Weights of a small transformer language model: width 384.
Each number is 128 + 24 x the weight over its row's rms, rounded and kept within 0 to 255. Layers, rows and columns count from 0. Numbers have three digits each. The size before them is the row's rms in percent of the matrix's.

# layer 6 MLP up, 512x384, rms 0.121, rows 324-460, columns 224-255
100:108141091150109125161123153115119111137111113178178157170152085082128121125154112140126158120140
097:133160141152143150105165128125161165100147132090107094123077131121074090132097110140107133122125
116:127130078099115095103117122096140087123096140136098111154109128143142150123147191214123100131148
101:126137122161139126141112166093143139074122118148124148147132133147130164099140152122159149123123
105:103119182135110164076114118160123088092124107166142107189128116160132121138147099132137165126195
099:162110128129144127107160083129140115127127102130122089113111149189119106139178118144160160114101
105:103136099130102159131080089132096132144143114102131109126130126142133185147129090095115097102136
101:139149092127169137152151127099108114125133105106132151108131117118099115179139095151157122124127
100:144145117121105139152177144144138154185162150109105150166135102127112087064152114095117150162139
099:109164129107148148170129153100118112134108137152142139158115092123118127115140138168129143132119
104:115112125123137100160128131118087107108172164080113139081174169148108163147140199104117118123081
102:138086162163103114139110114127138119131132124096161138134131173167094182126133136050130116113118
103:111135093109091145115119090110166114140123104078122132101133148086125156119143147160101173136125
094:090140082111138130097141109125159153115143139114149157113129131098148119086103148109103118133112
095:113139133092127100124126141129153116146104125101139128116131089115124097180125090143076176146141
102:142141074141111094067150109131126094107140167097135137145130079124102114143136114079143144136165
099:136060103110142095107120118135129109141079125102184119126125141128105122162113109160129140165139
105:106142159139119164145117127189142095137083146140101127122162100129106108093087133135182142145111
099:113174118137145129113150132104135070116133109110123108111124186116156137141156126179155131150112
099:137156104167145140145110116147143128158132143131130126132127099161151155134138117156141108141148
101:123126125107139136119103118100130143101182166130126131099101107111107127144130101138124114075105
094:157167108160117146102123119177121123117100119126119068083109134127172142126142150149123136126130
095:144137136109135144120109129119125114157161117122121151117116142134107113137149102099145111136131
100:164101178135100146157104124106097156113120140109111158143119094193117134155087135130158098116115
103:182164111116177165096159111071112142150096126116113092112149079126143145092147125122134113079165
095:107181121145140151101118135078114118097156155119138132136111142102121152120126134145172130150134
101:123129145105131108101158135163110108157116081111098102145124101129155131171167147138141073150094
094:138118163123128097122103136106144125074144100141115150134121101135114117142143143118124133126124
102:082112111107121102149105161118102118127099127158139111175093195167131155127161142137103121129151
098:164124115132145171133114179141096197142122139110168120137088129143136122077133060107143161142104
110:143129144167130124084151126142077134099171153112149128115162075137138121085075128115167100141103
095:155134092137131120135126143167145162140151111084092136133102108115106115111134129148109124179132
100:137135119130097151143107145199151176128111111164139107113125076119122122149111129123109115159090
105:156139117171127131129126159116126110079172130138126147126155094141139098150126080167108149146141
107:130117131137124085162122120118150131128124152144100180109131073159107096116154104142155140118105
103:130109143117156135151077145113060148169116111122138140119099135082133129125173139103124170168135
098:140122143143141122110065134124119130192146108155136162102134125121113163142123169117146129082155
100:076091122087088115101120073114126111094102192126151135097145115152156106130101168115104112116132
101:080137130141135124165102112127130119109155119163136154105123124148140104101169099074166139092143
104:101121140176107118082153116172118089114118138134120112149119129131121133166155141127129079142119
103:175167179134127131145140131111116124088114106133132114119138106168090133131129069154126127130131
090:118113069141115094133156110163160144121124147075139105125165138073115148090099141138149120134126
098:122121115159114150199141161152136159087129150104137135137106143109170123146112098133131152072155
102:133116169118142129151119149089144168141147134143116137129139089133112114137158160085111148151125
103:131109128141123129128103121132154105134128127123179093092138100082128109125107113065163125095167
101:138130119136147098109157131113129135138124110154113131126108133148154133175107117125127133114115
101:145144102124128084113178140133117148114145110113125137131135161141106131117143147096111128146172
097:073087130135142083106174133176116132166167126119162107145173154125140124137142087157162133115131
104:159132157154108117117134107125111157135157129159152140141164119130130095177122138128136146146124
097:124123092105103102117120091112118152076120137146114146124124130116121120103124192099106159132144
103:145104142102144127114137098088102056100137130149105173114145081119126108132145155115163136099185
097:140141096133059152134148102188135083133148115135144126148118154127116104107122086115108131129114
098:126130078129165135142165180162137170125112149134134132120122117115099140118084130122107160139135
096:130160153097093160106133088127135139124128144176114164120175128086126104130123144132122130168120
100:123132105068138115163141158094140077116124132095125136148145130145151085141109150133160087136183
101:158102146113127152114139122169182139110130111086120127105075109074129167126138113109092107088137
106:147083152124110168128140122111128126146145150138118144139164160132161111124164123149155109116107
098:123154099138106115142089107129106129167115146102106125108128140148097123118153133068114121140173
106:107130129148126107118128144091161132114128167137156154105073177131128159094134200168146172147118
100:132168178135095143115104120139121113107118111109129064108099154135125149126088153139097132113110
104:122143167132160139099125091136131141166145135129117128101137130143105102122113170143178111092135
097:111150137105119136102112144116139143105124122161121096152118123138122110126126122126128118075115
105:129099139111076122099111133102155116136131114104101135135120142117111127086136106145134102070167
102:149142112173134136072138174162151119121136087164115131112137155128110130128140095135130114151136
094:140158087141184167126083151145099120146110101108157107097150136140106136128132116159163134132126
102:081140116122138105128113072113165158118111129123147156127118105090128089116171124135112178109158
107:184162127118143081121119116119113153123144115127145123105168109159097142125128153151134160148132
097:150123177115111078157132148133134092112153152099115103126127119169120085140106142126171151138124
098:096107089142084154134157139127165132102089123140127165129112185117087132104142121151121123150141
097:200078138128110160127153139099132134134134133133105115106160100114119101092136121118142120131106
098:133127122126142120157093079133109167130126132136109134147110138135105121136116107126127097135163
100:138120155110119102153149129133176144134107127089142167146122133109143134124079120132125113115101
104:103132136103104145128136133127097158148142133152111162117101126106124098122102142129127107111110
102:138104128110135158109107122113171163123125146104128113122163124123155091129115110122115151110121
105:144140092136119127132196077115164132151110149135112129111099133129113103102114171153138124141121
098:103146138137120126165143127098118137110124102080149139161123086078136100160139118117142146150131
098:090136096163113171118157122142143101143171176131078104135155135136097091133116137070150132113121
095:081101134090153117148140188152133108152123117162129139143097101111119071100091091128125114169110
092:114134139137186151128096113122146111091090139125146100143116100125115114109153147105116103165173
100:140151130144123186137145144134131135129139101150136143132136144127119155143131098124075155097140
087:125148103165117109128126149153163139075136112184169100134145124126075145115145172155126118131133
097:138129115145093114118115084131162144145123108122128134106173120116136139128117154134120106180136
104:102135122115125111113125126143154106140157120115124109138151139142114150093137149154196139147150
097:156147103148112140144133133157174137134144086124122122147126149110113077116113132118151083084089
100:057111146124068131135132166112141135135093164100100100156157138115129186134081109093107148116159
105:145146137091119134109142124069119135119146145140132140161130098131114113136160102128139147201143
096:103116119138141099152158089109135115099102122143122171135136111083136100166110176162092117151124
098:167116087164102105132120119112101141145127120136114110144090145085156152098136099145124147092178
101:140136135129156161124155137121126116128113125115135096129139093155175137109137179066141112125085
101:177162106080170129114149133124139094102093122128143138131182095117145116140156124140107156101148
090:142088106132092124118145126103137138100133109102148141075175109110111098156137118131146154113139
098:144132152129162096110134149131169146086094145121103104107139135149123134160114127102147142140117
101:138142121178119137122144118102127113137124104149129146137125089104102138134110114106145136179146
095:132096115091167146108125149136161127077132154139120175076118106108118131102080068090127113124146
093:137140126135136116078120119136171120148126125115179162137128099152079088119122158094103132098162
100:160156145138128132096112103130106124161121117112149098137104117089143077118099130093109118119124
096:134111152084132118095140133139115108160176110091125107124101146143114125101139142138153113127126
095:165120164142098127127121133119136140146176138122157149103114102159069128119105099155119117101161
092:137160130104190177168124115122102135124153085153089116150144114120132131089134146151106128133126
108:123144113100120110176143120110115110132151170156127148073203119138106130111135127168145162156124
102:106102135118122144123101179143129121123165144107168189129134164111108117125147106196114128129139
103:100140103114155165110135130117099155104128128156133191110197111145148131153149133148179074093117
092:117124107113086078133113160082125123147157122091165139137092106104093139148098179140123157071114
101:129097157124123136129155157106133077124117124082141141120128134131136103110144090093132152108136
099:115160099139084111141140100142182173153143138096161138123121123127138180101158112124110151119124
095:141160138131120125116125127122116145138117113148149188131129177126102145119072129111122144152111
098:107127160127148123128141112148128142150138140188142164167172161117133097161099120108145128119109
095:155118172125181111204115180099115156096118159127118123144166132158155071121124139102109117126091
097:190099134144104129167140149122151124121120120132137122108115126119168140114132113109170140155144
096:158075143109149090114159149165168118139091108126110114171151101143089088109166132101142144114123
102:090141113110177154119177139162098125136121151173163097142146119167119100135131129103124124104123
104:127155128110147137112148162145149130105164120152127143161124115093172074091170129118145139155112
091:111139127132100138137176124127125110123115140110130159138125132072162133089095131156100169162090
102:134129129144097120110125116128104162101132132088115127108128127139127113144140137136185138145159
093:120130139142145124114133145141139152146134134118150158144147116135123130115171150118161129119105
101:143116103141083113160116128126149138156101114115147135075155112093125108135138114152108091125147
100:129099139142109148119116123115124091150141121141166073122067152134156119146137185098101130119138
096:118124111144108139155077119119086141089136107116192136144149179109098134121154126136113138140157
098:096128129152103160086112146133113119131144116147134100089146092116098148150130093151152133134136
100:146149185110105104107148131105140144122111113191120115169135163148110143132122142122128137172154
108:146124150113125145095149078119104156158127181093100119131116144161109143151104121079077135155061
100:141139139067106146116153107077142096111128109110187121127142144156141131113109139126147103118091
106:188134110126118124164131125126103107109117124122121136099115135152099096128136121122059120134104
099:141123139145117109148131128132135160175135128103128145092127153112072117170089172164107103116118
095:139143153141139139084085153141175122074140102123138115116110099136140135118129153157167123109115
091:126141113144090163183180147111143117132118113159118139108091123121170070114101121127100134100158
102:140155100110154150114095140146127147121108116152144143169117124141119089095113107100142157124157
103:107151128152152160107109141127137165111099108155169107129065133190109096137110104106082130142174
094:143131083149121130140148136152151123118109164200149125122131177116104110113160111117151143077141
109:155148125167104186132131117130082151189123152136123127140173125112129140124123134138114161152106
097:141119156122101138126164142100191170100115081135143102167150141101131160108144076144105084107106
102:187158102126130174099146129094162118136121082087070135131118115099144112110118143120083146143151
103:138075113127093094134134125143130118140116116140184142142108169164101120123124140065114069111120
095:087124145164101152137120082141097152105124124115139147121145154127137159137140110096149176099075
099:150116133125122125148141138090120131133123134142112150154128125169143125130138202149086131133143
096:147115115129131118156097134120114164150069199109144151122116141178058105093118173091135118142105
093:120127115115102123128102143158115132099113143129187082144125108134106120132106156140162145100175
# layer 6 MLP down (transposed), 512x384, rms 0.117, rows 324-460, columns 224-255
100:147131145116107141146143161104111109109141105140175101069158139146134150123094162125107128079107
102:139093170142078129076137088119128130129095097126140108116095153113150091109139152130145114117150
115:167082109121108099107129136138109140084123185118140122153139121157114167104113122121135088124092
100:130102108174112111125142129157109122088151143144160107100096123117127119138146138107099109119150
109:133136166133144137118093114139068084138129131132120144140156117179105099097121128126117099168165
098:147139103130127096096128159163135110093134102125117106105161147150139117101118116136140143128111
105:094144110117109122137139123096090172120128131101144109127133161074140127078131099129099132141123
104:109130113131142141127125099113154123123099095098119121159133140170156104118144112138177134155104
102:140156138147104125134113134147120117129132158108111128121131156128129148135153112116141174133147
102:071128131180123144102121095124136152098079074136139093137112109138090107140124149119106121157109
100:117151146114145127078138113143124109107191138148130139086146140128126155121163109114107134104119
100:136124103125143087104120114125128116116121108113145149078159138124143115129130195135143099129128
100:126112121114111111118160172121132094151067149154157161123136108138152116136108185118106125126098
093:157120121132131122110107141140168129126138134133141108142175130139107111122110082121110114125116
092:092137106178126156107087150155115121122130090138124128126145142104151087138174097132155134125163
100:158146134118131092109127126114142101117109161145148151152144147100154096097079084116152134096138
098:144162091149114143081153146122104135120131124148154111097158132137146107087176119133128109116126
106:135161120103145106144112137125114131164133108128135126156102119107175127150102115070128153129109
105:143090101139131146113115107143086134142092099116186094129119171109131153125084122083138115151159
093:133125103132096130129116114138134119131095127157102185123195117131150097085146087130128072131121
097:128119124114133136142136116121115135115128145143148139146115125120143112164145158109157149124137
097:161111185160141154103106136133113138161112127152079098157139113117144127169168123076140116105148
095:143081122113137141147117103126125139132136148130102138158108139140100118125141109162096083107129
100:130141118149080108110096144142106127112134130120143115137064160124152142110128127094128190137157
094:127141123153147148164125139084146130082162100108144146097148148143086132146129111137120145145163
101:158099139129114099091115106136161096140126142124144132103143150129140140113143122144128115118132
104:147101162135089125150078124163110134091132118095110123133136135152136121134138127116101121114125
098:156144117147128065180111128090128139132142113123119135180137137108162111130138120092139090080130
103:113162173123103102150135086111136154134162124139174149151076130149102145131142145100144114094166
096:108139115140137089160114122056137114153135156161155120111134131127112105117130113133101108092136
110:112150156140127129129121150160100102116134129121160142100125181121092072111152177141125126141106
099:171175131120129151116129121139102129154114115144115126111091137135103120134101122110139137137149
102:121117123143090129109117092136145147143166101126139099122128094118142127140121140136102178098100
100:146128150124148105118173094107145100116135160118119133125059091100135133134127119092120110100118
104:147079103141128104127111133101152070151136141151081131096085108145094093123118134124136179116069
105:144141104131115115165130101123104122146121141120110114102077092109150105145137106139123116132122
100:142140119157075132144106145171114130150137099151123112150109186108119099147118134150103132139134
090:135141127151146144137073123121141134134093135141151137069106101112119114154117083138186151141150
098:130122123136116138155154101118149105110118108108084123102112134098141131104157111066202103145061
101:125122132133121136101120093117098118123145126151161118097126123118154152122105135164131134133124
102:156122103123144122143144120106106143111163092154119100129146118144131086150100106134114106122101
088:092104133082157103110144091092136153116143119129134156145116166163167110082105130158108179091113
099:074140124108148148117105127148103105162099152125097126150100149152104078077127140155109166135080
103:079166161121137128128106155084108140143124119089108097119130104157112148095122139120128168129124
106:130133146087158151141111133064096139144173142102133135097130133065147139133108103132110131146112
098:118134147144100097142139106120106103110126129175134157145109156122114128132078138133165115167129
104:148123132114099101159143098147111177157096137129092105161143119107128126118140115117146095123125
099:066112110103137139152177129126108118123171122131128147147105108133137153163154135081127126144100
105:152121130148113106113114110118150114137121095106116126120084124133131102115111125194134118169122
102:117153126135143120129138095168135154090125169152147139105124062157149119089155130105108158091111
095:149092075170155117122134143107131123155173124148126129149087156127119055151136092122135111111194
096:122112106139082154152109108139120139160132173128102158153126132151119108070145131093093086101118
097:102112089149083131140116144130102125126142150125106179124111131154152171154167151129131201085117
099:126141136105112091115120144092112148090079151119136175089156096122164106147117119126152151145090
101:100163146129122130142121154147126146119124150110193164143114128128100101067116147151146088147118
101:133088132130170102128128118116151113083099157128111109113138118091110144153152157160125163123104
106:128141132098121174148101172110143132108138133080148133122144114111125141112168136134136112109093
099:101134103104112151152123130182135114099141142131147102125161133080158135119167084123107154092145
106:104130136114094124155146150134092133184134152159150122132090090114106133094134136149119148122091
097:144111138092115146156123139117138129159155126109123118093134080098182151133126110114167156144157
096:166135127116126090127120161080135152142101143111162103152128143169075132128111124125148092134124
097:086132149143143126128188093116119121115133126132112114114111099107129139085141118113114152100128
106:141133129125127123141120110140138131141137146142123102124113095128122139181138099137169074155137
102:162131094109137111118087124171104117119106133096099098134157151129133167108129128114089111113112
095:100132120094106137075141118145134116125135084128094106097164148133130142132143085143110176116155
104:106122097129087124142105116119123148127124128119156123157070146124157106130154078139108143119104
097:120118110149153133126154118140087110112169144164133153178098084123150145103128132130127141131131
103:093157158123109130109129154145124126158114130162145103121134162125125130125150114127125168099145
095:125082137122152074139130123099129092111150094126092165109077151108124177112129130138131133132109
099:140117167097106154117132092131102141132123132140136115103159073141142116114148121126139195184134
099:123127146111146118134089119132141136144121170155161167184115148095177095098168156097110153107178
102:145152134131111076134129104145131150147135074118087161147121114130146113123097122083120135167159
104:116124115157099131110136170158119098163116143148119086118137162130131123149143103107143126103081
101:092143123139137151123116122143144114121140105093157100125127107119179118141117123135128084153142
105:144157106109134185110132152153156144151144060096163134132104134145144143122163131122159153162138
100:128114143159108122163097114110134176129111091115138134120168097138143106106127156111194123121100
098:139166160144115117102098162128115116146112102158113128161127124112062084161116114161107146106140
100:124126141157106108195142114162157147147174081132111125130139076133124133150175176164141103088121
093:151132116123113130102149072165135134152095136116093169163161131083147163132142162106122163145157
095:130167146156134164104167168146137111139105117140123140150154084130133146124155123154140122148152
097:103103135149156157116126127126135135154131153116120114103067130111106122108077067134121107140104
103:141108119098125119112138121135118137125097141149112139104143161124111118157180135112140142137139
106:078130091134126112187109127137149097145106139104129155098100126119095096110146132151144140073091
099:117137097143131162126112114163083141157126125183129135154111113159099136108142155157169147156143
100:092110105117100078130151081120139125117123121118107142122137121152151143114097133131140096124182
101:163170122159149148067122106132125118122115108142119117086138107117138105128118150121098067109127
101:137124130148059126046135124110154074124062118118113141148096177105131109113154138134137112166129
103:166146133109129136088147148083135120167165109136145125108129089110137127107157069155109087154148
102:148131088110112092133101142120158127124122098137093140155132100121170122113127103115141143091096
096:162091133096126151136184167128135190157135133126125168114123166164114117128094145139097106133119
094:171130128103140148139137137126146120127152117129118131135119083127117145107158126159163109107104
097:141121097128143092137099122089097135125153117127139140109115074084149149147151149117168109069175
100:152158129109136144108106108146115090106121099118077091197128122082125149111128172105123113138137
099:101120116135153107145108093093128135165089133146125138141153116171112130148126121130127126141094
103:089100084137129142172158145188135136116103135176136136127114164120129134141138178131157112155154
100:109119122175147129121149109145148149121154126149125108149112105102115133153125122122155129130119
091:115112081103136089170107188132076141102098119117129147079121099150153129119166103121142142109145
101:097124111106099127143151141106121133138138146114120153142134158108154104118134124167173138118166
097:108139154133089110100124079112125117111130104087138158133109107114137120137122125151133152123120
106:123151096109103150142153098100135138068146089125116126135143097163162137137119067159142158129100
093:125100139094139138133132139147131127145109124133093082137148186095138113196110092132156127121124
101:053133137124177120155148127082110116110147132123137132136139134132122110112164120126104137118204
100:136134152118138136131113158081106127092139080140146125090117155110121115079140163114130160104138
099:133115109113106143147100135165133114103096147122102140121178130119162085117091101097089130087101
105:105120127124123071097088125135102074149147087122158134143133114135115150134145123116120131119121
097:170098096093109115169094116113094102123074125141107134107159160090132109142133129115126156144133
092:115147139140146125112115115133126157095137130151153061165111138128141094094130157114075116104145
097:078139133094154133184157124128124131114166175146164094123130138189141111107127122102107133162119
100:177126121161115077176106129119113175094130135100095135109105097102177168091128127135149126138150
093:080111113161146155132106133164182152113133158124117126102096100120122142158166099143132115146138
096:085119092128130112119136094095114119117140154123099109131133130148129166144148140110139151154152
103:082137114094140105087085191125128138124146109116146173148160130082148122120145089129163129165119
097:134109149091155146174107104142160144125160125135136104098128123154127150135165094130138123115154
103:109099110124123117147168170131111095191117147124116128173121145125109128121129111081165150130133
094:076112108119130109172070125118109103152156147098126131113115143115117124116096087139105120188109
101:129106140111121125125127112153130088152125101077148101159126152115095125109135117118143178090092
102:166171146141152091060134127105113107139111121136063130123117177135128086092105126154110109133131
093:152154150105123142158140139149134128136141147123130145129123205123136141077111128143111127166144
100:090115146120115146125124093118129145147160126169106128175147085122110104123138097124117122130118
101:139129154143114124154121123113168142144130113135101150142120110123141102121106144114140120121125
101:149098155131138168134126071141155182153129124158100111126163180146121085072100099097161106128127
103:082159159177103109134099126104201134099159103097148141162124174134120096143107126159141125099101
108:161134123160132088183109105101114159180129125140145167128084112140165126083153106136127122108140
098:167116167132137136122122130133121119063098164089128099130157129093156161155149100115083114133144
095:123116098118130101133124140095115109112095116102120148133101148079114103153135184127137115125225
089:127155128108107160093135103115159117149162135165130161119147146166129101114142131159159148143144
101:167145108144136109147085161148106159143108124136095105094125135154080120173126107149094105149151
101:119127142111130090137139118117100081124109115134143135114106095166145134092165149146127145140112
100:097114108077095109154118115105139139127133172158121161146113150149100081175114116111099138146106
108:118087129122125099099101150100126155148132153110119166076110136131113112144132129143160134093129
097:132137094141131134116094110126132153109146099130136149183132078137123118136123143157130129098138
096:096169147109085135131141110134112139156126081160070100128127156150174123143141079120147206144136
101:149171121087124146122098146116136117130119121101124080095162119130146130153148119125113147154102
098:121191117092155093091151090160130132169109123160107124138078103095161120146134158130126108145093
100:151118124111136155133156118133118146182149119140113172104129107132113154152112147110152116160110
098:119167164133130073130118150120106132104105138144129097140115173122155108121126159108109144141119
091:162122149144158114159131129110103154145111154117193133138142109089115142113088140156150135102125
# layer 6 MLP gate, 512x384, rms 0.111, rows 325-461, columns 224-255
099:115153128139129130134138154108122112115181129211113133108158104122118117160110123119129125160115
109:095117145132164143133143071140128109150138077159151154118135129142133120122168109112097158136127
103:151133126107123102135153106105091126169131151130139193137152129121137092134138124081119111139141
103:134089125166124132151134135123110119131148114091130087146107140166138169090093097137121121131111
101:159069120114091119154128162084116139168112101147138126133133143110099139125143124102132099096144
106:139131109155148151049175093145133112149138112110151117098082109076117115132108173098094137140136
103:158137152133128133128141122099103131124167132122173195151128130141122136157122050147104151121192
101:152056171140100130134174116080152098150121119139139110152119092138106094112120181135146154121118
099:150134106097105144135116165102084108116127158119135128128179140160101081120119113083165137136111
101:125128150124124100117134173102167132118083107138115173111090092143111140150109140110159162114158
106:127096135188123101134112132100162160122097137110144148139131141142137118130118160130137092112098
093:121126089123158106137086155133168143101147097149118130145133166121121134122155090165150125133155
095:120139156148147106115146146144102112144104160142121147122062102136130129137119144179122103133114
097:113087135143159126132148102157165154111126106127138160179130147151133139098121080131125150116126
097:139120094122129086156116097102132148130124160080129090101120103132122104113141116136138123164092
101:136109120135115103088125117122152124138115182151168137151103187108124140104126177141121105105125
107:113135120142168109149100093127155117124151155135121092109153082126078145080152147120143133174140
097:084133134119100135147138140159128180104151149124100130124149096120156145108128140137169149126141
097:112134114074115142114099118160127135123110113163139130092100100093157121125141100119142157128124
101:111169163109127144130119098120104112120107105124182109134136144116143126085112123128069143164090
099:117146135109165110071120138094189126114092163185124139106146121108145128110134108144116121135112
094:097181129127132116124155147146104144172144129162158096108140188143120151115142135136126143119133
099:114142135070117105129106144138123106090111110137079133118118186137147092158140128120097121115106
099:084129159121090124191103099128149126107141115129136154165117098157172140137137136087159176087113
096:121110100175129143122119138109112099128143119126116115126187092114114134152158136151140148117156
100:146140141167126146114122164094166147108153092093137118154118109159132155150103125106100140115150
095:180113143089143143067162090152117130042095117149119121120102138140092169094133169149127162122153
098:102177116103085138136118153152139119146147125126114105169135122175116165120132144066139131148096
098:128113177142076124114173160095066120166108117117164142125138111152169109148134085096101109118104
105:097107144146110129163096157135076107098135143132159125096127132155092129077138130129123102145130
096:118148105161119155114106105157146113139166119114132125148100095176134130098096138135124128133127
100:136122131121139106117150096140146120146096139139142120123159127084083161154149124109142107104157
107:126155120154106089097140102115146071093132143101142106135119127118105146096146139124164142123112
108:134155151146127130151140152137146137107154113128126162118106093138125179148133133134126152133120
103:160155158162117086135117139120122146087145148117126168106100091126137123123108124136110155148129
099:133165106131112108139129141101152106125160122111140078134120141127149061118143135105138196116096
093:140093078115092145116135092126133130123108102111167125092101122120092111132108119116131128122156
103:159116132126117147110120138119149130128125134134082137139112136144113102103119133139156090126124
104:118170105106113163114084145139138095136085135066099137129108111123124129122079138137136128117149
101:102110141126132141127128159127153139185093154116124164145114141138155145118138127108107118162067
096:100100082132152146078172167143107105126144116139138170101143125133113089066144173105119166130138
101:122163151135109133130155149091097103115129086164151147140130145082133143109147132132100134133130
107:118069123131138157179092151142111154126121117095146085135138089129112120140135130122159148147149
103:161119114121095127128101081145146132148107153096090104106131119111178175107156134107134073107090
104:095159137120097126099113186131117136083103141135114152153142134175179142162125150112128120087147
103:113116127073175134111118152179134124143174115091120129132169115129138134095168151114130146143111
101:134093114114131129133065164132108089165141156131118085118134119096117209135135141117084121085158
102:141150143116155124155125096128149126134094088093180162137188103115179109136121125125112129084148
098:108132148110145083120123192124098127149140122129106142098062156155163123160125100106134149095107
094:180126141079096148101103104134131096104114089136110170122130132152120090146132134127162138122143
098:141131126126078131091089099099140097139108126126115145102110114121077152102128137135129085124072
103:118133114121095137139143135092124091143138100109124115157081153129144105131116063163105171124147
096:175100159127127135093133144128136121078174152143119132171137123168109149144144140096081151120149
101:105118139130151167121122159109132075165140141119130110164129131123141102104148156137089117091136
099:141117145134100097153121107148173117127158126109093108129139136150168118147168116146053175113108
103:110108112168153116123079155149139122111168131138112092130107121175114106110121123119117130169099
097:176117096124140122136134136091141136114150149127092152141080113096137147118141110155085126119173
104:153104151140162144154105095134145131116128145122152137125135119089177120129155107108133114100112
100:120129140127144092069161136180124146108110145168105123131161078155130138147164132102126145120131
099:138113162127104111145137158128167130158143181134133174131143152136143159106118159154087117161140
101:080175119114122122119113137123117127137173137129129196174103126114133112112119113099151155136108
101:099107169149084161150127092133117119139141095121132160114167168121121116132142139112120143123100
102:129081150099152143144109152120127136132145071128135114110129109130091101126141084127122144149108
093:109094137118100159143113134094089180174092118041097149143154122135080155123133144136154110155106
101:124129134110150099130171159106095128157098107209144166101140157174126152112105146147154160130104
104:130141144141093139132132114167152129191104113112130144110069099127113111106062163133130095130132
099:102125103150179141098148136084139103168124169111113136180101115112135123080076108129103103133131
100:120086166152152167108149073128125177076152150143144130120139119178140137192133129119095119161120
098:116134085147113106156158132150139140117137167156131190136171117117132130098136123116095166137141
097:111133110107154117078104101164091105117176123057131162128083129133106110164121115118110130152116
099:143073120134135126116206109124155124137132111147120135099163089170146128107125101122123114152116
104:154127170071136134103153162140106109176112166090132141131089115126132140130112148126144116118124
096:141107141107164112121154170081132122145066126110120112103148131102110129138116102079100105182115
104:155092124113150103138118150162116172126133103106147151119096094156135079073174112119112116163106
102:125165136167153147124132148123154118128107133086139117167134145126138103091167087153142109099118
101:121095128138139127111120160131106136100095128162124144129153107126112087129097143135131108188114
097:139117145170151124072137155134144120129139157120106131141152154108136091112155104131150096121121
095:166112114095154153127145110091135127131153163119141130109153138165117135145126170157136132109092
104:155139159110109108079119109112152120129133121120109149074084206157124143114173129105156132136132
096:167121125187114098126135121131114154099109105146184134118138125130083135120117170126092082126100
099:112131149125131118083131147116145089095114134140090125130103106152158130110087125109107164126161
095:109156129102102186142144094151110117124160153137110113082126141143140131094110133148059137140128
099:128145156166110137109149168142147123104179127109163132108152119138113117131133132105142095122110
101:145100131137149156164106177131124101117119070143153155112128082163101112164096117132126129120088
100:087103101109132133106183118132164122098120126101092116157119109086095121162132115135137133139122
098:109148135086086101139122121170167141133110127134166171153128130135154130172138141132117163089117
103:125122162138099143098146138131147139131121167117157142120090132140146142105100100130103153134103
100:156151114066081114155116119158114098199092134128110126204130110136131135094129153068120139133091
098:063126121129133148116118133131083138129152110140154125098091116132153158113141127144135100146138
091:124108145144169116149138138083159104130096119157127162142148166155116091082143133056156120082124
098:127108137117149136154157152126160109122123087136141129119108140112139140140113075111142126157103
102:131163107104109104130097154112129073153132108153148128142125120144148146148133184094132110129138
097:116105154104132110156152171094113155147117101175160152125109132165121145134166120147154137115132
097:138122134107134085173091122130145142154100130141169165152142100130125095126120178110125151132186
096:154112166145124128118132119133106102123132097141149133130115108142152116113150151095127114081133
091:169088143063135155100120108150124129150104138098136123152129083100150121127149143114163150113133
098:130080106107090153075164169129154135095156125143095136096124142117132129095145140147143178114177
095:158151137142136101121119154093117086129110177124099131161133176133100115128072100101149128129156
107:111158129092107141112165138098125039151157146088127149159155124108123153151128133101127173152132
097:079097109143146130129085139105115110144096117097130110095140153091148109144134116158103131120152
105:134121121133128104121144123111101117156131145119145111130083134153106125105160140098118156133104
097:125124130147126159152168088174103115155133096116114121145126130125153120090127152122144125123143
101:129164142108113102096160096117127106164132120116169108112100119156119119126097148124149104123146
101:134127131115121099073081137099080147129122091129104101097172113147141105104111155143138136154136
094:165140123164109170157170125149146181123120140143125172098114192144101100091105160088108121126152
098:138100136128095147142167090179136158121118174132137112149124158124124146106190152182103136146110
101:119101136119107143129095098095143159116165150107135102097129081153166164139117094150133128138122
099:151094086158122095161115160103064124118095129098130135146129111142172146120146137137108150086137
098:128130154063147132089164108107112136137164127119131135103129099124168124107127125152075109137100
100:113098100142101180141122113135131107135121127151140145143128146105118157089158089177147146145155
098:133126127124113123110100135122130103123111059116142143113157119120131143147133127096090171123115
092:154148118136141104133136136084117150110094139164090195137135130143113161118155125100172129120103
105:127177132141156111118132099144152080100131135106107152152118097158160142133153132158113169093114
099:109143174077126120114115117147121178113143142114176115118123126129083139079147123103103130128180
105:094111106147109121154150114131105131140120131108138161097107128132088115105095118118120134083138
103:124132131134128148095076087106121098143161159121153168126160129127130104113117152072146110127160
095:159142149104141081097133118119154146093148166114156147143130151145142134099144114145145116159114
101:135141109087109095141081138136114126119126152134141123130116160126118124142070123148099070123167
101:120148113129121124121123181130150082119166141080135113142120086122176140151133136183112123139092
099:091114121132121149117129211081094094161109108141137091093147149143140075117145130149107131135168
104:130127167156126141127150141114111101146122127122105108124133085139126126137112122116123109150127
101:120116131124119124143158151099119126096092128159130157123093142126130175136145191103131133071122
098:119129131115143102133128126089112115127124083132103135154136123100162140137153152136141160123143
098:201131103158103142117156171105139121135128119134128130119103119178134092156091103133113123117151
092:145158103106123128167124119110132113118117133095113101144164181146099106152104120125127138149127
099:094121128128115134118130129111146148112119121105129145148109104117086192104104164182104131125108
100:133133131119135076145095120138086126160139116123144149131151107119094108136119133141155115119139
095:122129134145138110139142156131124119136110137106159164167118109095177113154070121097159153147143
104:118117093115145100129111145156175144064139102134102120158126159128102113096124092119132104098180
100:090136175090112133162164074115114133124176138119128097131168124156145126116136112138135136162104
103:151138129109135163114171122118167123150098099131079130131118128094098125097145114155103146070159
103:154105104082160146147151083105106145165108127155100142106131117128081124105135115116136133137125
096:139093148153104102155112128175093129098131160133150153105106124110134146123172124134158092120139
099:111146126098094121104141119154126114123159130148113116123136143079198128124127107133139136168152
095:134134143098133132132083137111061115102121139150137129119104147129118137132153184131144119105117
095:115142144116082104094105127165136152139143131142139105099137109117109155136167135163108191118141
098:119119156091140136116099160176123131116124116101161104088099101095082112111116149108111137133113